config = dict(
    num_hidden_layers=8,
    hidden_size=576,
    num_attention_heads=9,
    num_key_value_heads=3,
    head_dim=64,
    intermediate_size=2304,
    vocab_size=8192,
    hidden_act='swiglu',
    norm='rmsnorm',
    norm_place='pre',
    norm_eps=1e-05,
    positions='rope',
    rope_theta=10000.0,
    rope_fraction=0.5,
    qk_norm=False,
    attn_scale=0.125,
    bias='none',
    tie_word_embeddings=False,
    parallel_block=False,
    init='uniform',
    init_std_qkv=0.0182,
    init_std_o=0.00455,
    init_std_up=0.0182,
    init_std_down=0.00227,
    optimizer='cautious_adamw',
    learning_rate=0.000513,
    lr_mult_qkv=0.4,
    beta1=0.9,
    beta2=0.99,
    lr_head=0.00561,
    max_grad_norm=1.0,
    warmup_steps=453,
    schedule='wsd',
    decay_fraction=0.703,
    decay_shape='linear',
    final_lr_fraction=0.02,
    batch_tokens=131072,
    max_seq_len=512,
    doc_mask=False,
    train_tokens=906800000,
    max_steps=6919,
    dataset='wikipedia_en',
)
Each number is 500 + 50 x the weight over the matrix's rms, rounded and kept within 0 to 999. Layers, rows and columns count from 0. Numbers have three digits each.

# layer 2 MLP gate, 2304x576, rms 0.0201, rows 1261-1275, columns 0-143
506561602506470509477487479496455547548446507447526503457387583425497508482559487507485379507430528418446574487456453492536439513536453553510479491453472519449526440481536448445467528591587473512455520552524494460516544523458469403381560571516478512542570455540497564503504470450410441555577575427543536493485412467491440461433465593451502487450537477531567447554527577526526427511437474483557574557475525469604579498419508492455478
452422493560473578496524570551492511500515546508464589544478419572361480443345445435530457414499524563592498557470523562501569491432470471515513452592450497544441450494528471529476480518485427523535410471476451471534494474491502500470438520459538485536477502501491462551528400539505444533505519481467471503504529477479524509521508515599581544529564518522543542456452503580434513577545474510501525535476509430614507565618523434501543
515474594508456423445409519474495573510483560441507485526520591521469527560522453474547508434446480525462534429556473479464441518592501528525537517506460494522558542525459593471539432515402562517507530453430476497437531564489552562509513493491470576494546495580545506526523479482530538394466533533537436447498474451437540489521528523393467510544457529545499514532488555565539457584487458522522526458448446569519465528487421501487467
474574597623373478530518531508476584528560475475572412494453531455558470499485509480495459520495404533493496474542495551587471523423480459469464490432483458454588573546439550506532486571558589627602440570444527429479541445504450535588439522553475529654475426400509547561492486527569559492529449435467477473454480435604485510485535438445418482608495539525485424428519656412525521460417451600460507413535534651603467467486482596477423
486539528525444539584524580576498443508482540494501421529491526482460545500494502462515450500443491491605519449494509520466464485525452469470448535535465492478500519501484640572517486492506485536545532538589497449499494503516534501499518555465442514544541482501551628487504490432525539466539555530412524446400497525508538492507544432462490468491469484623539475490497558522517529586537498467598472550512511482552555483533506564457427
468536495467524422502600457507506503438575491546395443473512466394478561425615534537544362507529555469524451549495496536628489552574586557481496532513447483440506554536503522492539544473522464553534434428490489491499476567481540420481497637539498476470484519514473590467505541472526536465475561461461464494482462515457506441564566459460436462491505475539503527511603567460429466525484520481528496506529555565500584527464501510428416
501347513407466494465555428541524594471555529427489525415417532467505492377415430533435488527566543541467405412564415574604433426513496466585484531478440503551538605538465519471461522514524447458593529476557542430538536612471506549445451544447454465586539468492521455469455649666401541501544446465532487497442505344578496399529494486596448496537446553397460442308510500496482430538451461556507505519472536557368443508474424503478558
461452524443534494538473471507463480460447544516443591512565492521466453553521565431502514474507512516527491509494523417541538498466421566572525457492567449566478537628573517497443497512471538546511558486497488497526527473508489584424501486465598501481412502491491442479511556466558545508503499433469511559444537452508601437590420457464465495488540552523440506487577471602468368493503529490461491479429420464438520528409507484501476
448435462570470412579449561481458433525495501453491475465457466521470471467501558444435473467502479487533516484588481530568438491445480532539519522525477520520451463496457547616424545432535525531591574497498539383565516537549536440486453448445460550462570564379567543446481505523532414438598513472499489538440480471527514488557507495553430507507424466505507503459491530598462482541471502515532579533401506458484522503497495515459517
461562520434459428457495423499487478479497418533446498431413558510525468489511517446517439515453476471444557505517496535507493500485507494461468536494527486455492461409537522490463483518516535508510574505471511544561575560546490391527529544486566499501626417453482581575481481423491487455584579512532513463413544488576439486498471520447444458508566504490549493450467520518393575551382589423469567494427509549587490520376513539490479
495497604550532494532530569527467480609508526417469427501526500505508499550389476442540513472464540549488462472545541425541538555496479538433636509495428532539508460498474501564423491535528529485527423501570452561514529500551511495458410498466491596521511371547504518523561390517393481470540444472511525494547535473506501519497499523534494457523581474501438563439569494545484480441511501572563454577492459469571448492472529484518540
497520567525555524555526464590593442437533507431513467488486539496392510475459455570498483452477477619543491563518452469520514501505512477503471501578485585524528465485557490565522492544542475536495476495501465506514502532519452428495549467472544453510556490493521403568442508424580508554482573502480492547570445519504381465514448650466494588462487487497485507518462563555525464483482477712541580489534548467601468533554462512457453
494453492379509555472458495526581530519532488474454505534448572577535536555566504474461480446430429490500502520471494505536545477461511507553501517468563476539420553512541526599407442479487486468426459503566522533528548551527535474529519497444574476451536461558514554475492474470395430462478516480487466521488539507474470485544490438596451505491540492512444616451535515547450522479450466480484507535547447560457536468520488429649534
504399478511541499448542459459520518496511510491452429451564469430527488458598472546527552552472446457554575551518491491503526498462497525520541512460488450521491408521417510511530503515457530513480515464462466467476561539493486466484504493505445479368498495503424468425518464519513425491487494498564479514485509510501578527467529474526460526492489541516506489515540388475458515534508448556474490496575541559422457442493517501457414
507521471474530582527472548475465507492462511502435504437573581519480487484460512509489446509466452559517435530561530510530554571455554542554483490552454496534440488586446440542577492478530506496548513514545528523586534560498474468485433511515554418571504506567437481533483506410518439473431547477560461452488468489470521544437585644508681464398533535511586464500565460498373493501483493583444535421477514483534544559499622557415506
# layer 2 MLP up, 2304x576, rms 0.0196, rows 1261-1275, columns 0-143
507494517449509588562514453489484419469490534557419477425526456353433437570434580521487533571495472574482408431545467467426466552417539497465436469443587464507468421524536513547516474447560500525572473442510531540543480481527522649509379453503447389501528446510494509523506546582391570544419523351419513533480513647467514545457468482532427484485507478437469549398504495507433421457389529471472526502474525606580394478503578474582477
474511467501540496414476494490490511454448590494426465540529540518465536556384473522574426582414522390466582544550465388477505573537391545481524507493503538479481601374531421450525482556476453447437556575509439567515530544543528426455485492502421490517590557565578453609500535427516567554587409528630467565439477451539490461613479491554534494473461510474628505458399508447527557478531467554518564541452515474482468543525524546471480
447476515538444520530518499478483539474442452476436493522578513505490451551530475547474556544470441494511504564496503540575451427551455477558527533511420440513539516522494548545522546507452550528435579496468382519501480477486540459526501454552479436566474564523432409492528569493602563547482476493520517578487473430492491453510522521501487552472515486501522467464489505449536495444487464485430507480459597507386497505492525526463543
511523420514475450584497468535503550498505483444518546500550478521480487515538496363533478480541616504458446474470551509475538481449436489421433411533547594504553506489546500472449429585423568493549567459520540530479503404582446477539524507468497506545468474516571430464489563422408579422468428498428432557546498415519480465485479586484620538483500527485386526488515458511539466375491552524504574492456471587519560525478530492507583
503411497484497522549409480569531499493464517531463499466477486452516511455575611501490547494435512495437378478484490539563437508516553566476399539527516483494475462448512448456393489409469470480507546482507530606550541531418508533454543543530514449551441408519462493564512541494454454521550421472483497555534464545494471563538522548478580581486562525445527498503390514512536479433433484395478574397496487567563573435507425508480491
502459558531447464590432502456455445523491499532495455628558486553499549365426547410520335544491415510531549481563512512525554494507406499505458440556412504443510530585445507476537398504552450505558526501546484483529508552408492525451485503458438403482440497493464478490497444478534544490574535526473490517487435472522472508590580397558566520487541463533449494458518484551627511576476489545480507491492506436556524521543495559448458
475506492525439560484455449445476548481510485576499611456479547504464477548486345475574546495459513487509429496582500557552382429417461549565577555464489530622400517542515495592536473524477401400535406467596463516490433543428593551470484430599481442471360429549476500637511434538570454493455590515494572517527450555610614400560526471508524606604565541542441524465446465543530468429477449556434540480569478513483502586536523502450501
535532490504579491467506506480502608493466404458486454539494567507476563477484531511508498481511479498509598510414557460482553500559519503463426501457396513491540489432470402539561452532465455459382458501456484463512579411501477527503503519498467518495438464551396488496493466569476483550493532445416486493509475485533451530509508550479540579463490442483474429596427465432423544454494499465521449519554511578547471511565437505510512
480505587442466543523556542436460467464560517511519468525540568516550508507454606438495533509489517520545532543466545446585509526589549452478448515478515556406441460500495512507490485477413381475489489568596482458607598552443487504510522472411481443513405510521428411582512564417514575441485495485477509441491467469510529361599517560487498468508523525524473523508527602590492472537527393565588508459526490533506510459503525516460548
428374443518411537518565493501572602422439560476572426462509490435575544403497453476439463452494543479487505520493497424484492405481529537534516454540567495599486439490479474494543485592510516486639510561386536558587513454482511557530523425430524451550496544512413476519489541464566494514570435517492505577441465525571457452476469479586477474458455474445388502406553545503421448562465452544436514531417550415507446496538538505456370
550523458462539579484499532516545497517467469480491474409516504505495533497466567509541526450466529530436468576511542519457482520536511522419476549474530507523520461565463571494518485562477529460522575576549439511658542537508546476531444438566520478525391517543504495540434492546450476558456509537497480480475522456472442475490488513569462492551533511388459441435492559516516517538502475533430473439550567504496465526486547595513467
514460472487523564412459525503507529575479520531519534419458452507545472503515580486533494413476462460484399363496592455457497515544486436505507490490482502490447499476404562532444550481546472479524598439510569521408545538446504554554430530497458547459444537482469579439520441551503455414618467476411482435469465464570529507465484417494498530495454451515405488429591522470518492522397571388469533545439474586376578499417497492533565
498530520467501473538432511537542426516506523540464456447472464486553523585563487448476538503449498483433500527510539524505499555549474514549565536504466439539513446511393543457447486508444525555435516499557520494505520482484530538447523485496419496403475443507500515400505492522451465496470486475511560521469475446458518475476437517482504495490423511500545516506469532495488508523548496466419529480591525567458482522451525458473486
549567505482496445494491418498460479479478602384459501551501452442493523553545520467535467465583527565524514478489500502488548530549467373537458472493463522485510528450529513507478451562504529509462430491593594497422493461474504497552415457569450483499522450484526467486423528499543569470465558481495511498491472504590355455487523477463510415514398499537382535539448509460504535465608531414388461519401533500466432471479435543432563
434491399622556558426442503515451431416435453478518514488554557540528529491563501517455494509477564527510456534514476481444512496511491499481532450628457545420453516442534427450456481443504423545498630565563483475525470576517543461390391579466498448474535456531514606458481491502477475472443516425522475507580560646545482539494542545568509503426544406448449458462479475485396475568491505422394529492566497466502476534463583459455502
# layer 2 MLP down (transposed), 2304x576, rms 0.0181, rows 1261-1275, columns 0-143
552460385523459542475463537461507441508434476519387513512603478556494488463525468510479494538418467557536451433519590570469503515600507485519594492522509515477567532496477513508540492490439477450537523454537482587512487419548543572486474515523480415521492465516416544522468526520504487488500595531503443381452423555541557414598421496475534438478453421530545531471508525435523463372423486481537460499449496555498555587533523496497392
601519529506490619348446508463520552530508412432458406459562555511496483609464475569525420514475531408511498607494550485507460541487573570501467531529516485462423564487482527495454469446488555386477483543466528468472510593545559478471524509499365473526494496469524463544450404418508603508494385436524390488496437483565482468480471499501520411532495536469511534492475525456465492460520490564565613488496470487493469520471578405455440
571430526572481433543470475528479554502482465537479523586561552501554442471573567545536445589502418433474461478546380493574544513509489525524440417487459548503552546542490430524512498514452476559426542513447470526424575416502510414523597571505484506477463464475514509461463494465539492429522521502494416515372486531476513480497498522520447523463539509499483454511547478501591546487509408468458503486485432495480507396575522462466484
549510544559483569489560530526634535508495463504587526460484571471581473476521526438495545554520483474528473588616483496511479528539559513420533473540533462460601382513575554476509471582465465427485445533466492377430508547515440458496593494512405560511456406568498632504469474471553511577405476565496505512471555479539510483496568510400410526400445597529483579487557489447491538448490499608459537561517469486600514470534498520470514
525467548475424555511515526543448520435438522542463508495473523521503358427581523464550523507411553509520442518515522551468483514432526507572515471455509560455435573469623492571400452514498469484450474556574494468580464451546433459518495516518499533481521460534565591571450443458408488568517534428394541532465458586482418578595577506494544513402506469485525496585519548538532489470509416492501520533464461564526601471534433483642514
317486481593446476531533502401434546523420485494433448657570451605590474488452533482449473421379469550357607384494487551546562410471427437458428472524425502423467424537554381462580480505535537430611509368442557417534544471430534479522483552556501445577440545527527501518534587517521457404496490524463507467467488452545536478414469486435638500518489530492484394516536500429555536506490507444463508529542550466620390545475488492400436
452420365450457490502566545491537543475481445554556494474567510535589476591475646572525341415584559546578448466475520544567496447479400554454504414506589530453636482472406469522462485601535481448529509458469443443505356517534406455537486462396522551466405532578532498504471542392564456470536541547469409498488488503336505498458481450421516523547609414518481457453487587519443551452422566518565341466543631466517530444460453447578462
462469576449502524528508483532505542476504472482585557475516568490553511484513528467471451459489547564423535493489533531505527481536415512549371490554620441516511485510493526491485468514504530450429519498523454494461601492571499564517526511454517577411461535428543472511481451531520534506495532465487513522473568520533534438440507482440524501470484462449509565511447477517539456447468481497464434520516489546482476455522431481448388
494525508611483389448460567597522502544548475492532524445462534504483459480522534485596446523572478503425555609469472519503487571456552495545560429490493546413518498494492478541555462484500517560484434518535538551524619504510458432528573583519449390488534470566535559527553548487487426476434458461535503498576536408532568420506407474576581450456485504522581506459488510511458466531454534490518447450512518579490537540470485491519496
506564607431527449506562513536498462484448497579351513522378466538462472528533499508647540475471504456498549550494504499534433662434509557498566491456445537506435463424484493486478565513501557487441526483445480480563509504529548500474517539514472445534486532440725567521510566565478514483569515426537442495543523480456573421550495556445429525478509551500529493581436342576498511443468532530642504545519533556495506447506469510616434
435383518487478474521478514479597533499419455474538579498503573514549522447416515506476498486462484577474545546438485539509580547485555371466452526497469377554492501467494532450477532503510515452535477647492510459555499507478476494531522526471552471458397527571539467397484512536455472578445598472502454479537447488458513589536541569500565532473648421534539469486470530426544523588504470511403455465543545491603527533557594534516486
513510496502487521428475491523548528467565487505559517429497467510459512475498525489499480338502525543514406424516556527518535524532506499477486489542446518549475473498480513555486565556517561464542561452554512508510527500412545498499559560512506532500520542429497561463499487424520437460550486475441422507530490479508477499507429542533501575471505505506379461499567503560516484524426545484526553498545531567439515478499495466613439
470591528423526514425506476566563399514505523479592447516453463494446556516493550473450501408397509481512445440567481567469491596506551545438462447503597468484441479482509572472562512518544451571421542517521528538539544482490540453527531574459496510492450563464482571474504478479509555466486467469463537505463512516509521514632505505575513489476497490427527571546592492593529468543447516512469563540493555490582564430520473499531490
379510511479488498523449595436477523575523508572518537444448533449459453469545473512532530483485510440590528485454527556484471542519493507537515489460427530522469516487431473554476518555529504523514500581507558487524586477485485475536567524540522483566465570534504510506547473427491471583430536524473488442549531497481525546492529516540553455511607496511492405563510554541516525508471537456482610524532428502483440574523555448486507
478523566476454508545454491551492598464492491521432485534463417582418500435478515577466492651511536534473398466494526501478428484465451609489490500460484469535489528492490520543464554480505625532533514493465454504450508572474510498502485455530547587495460517485512510533463510468508478489580507511521502411530513472528493500464466563440587522530457475552552520459554485481461542554507500587537498475565488525470447421507538514563439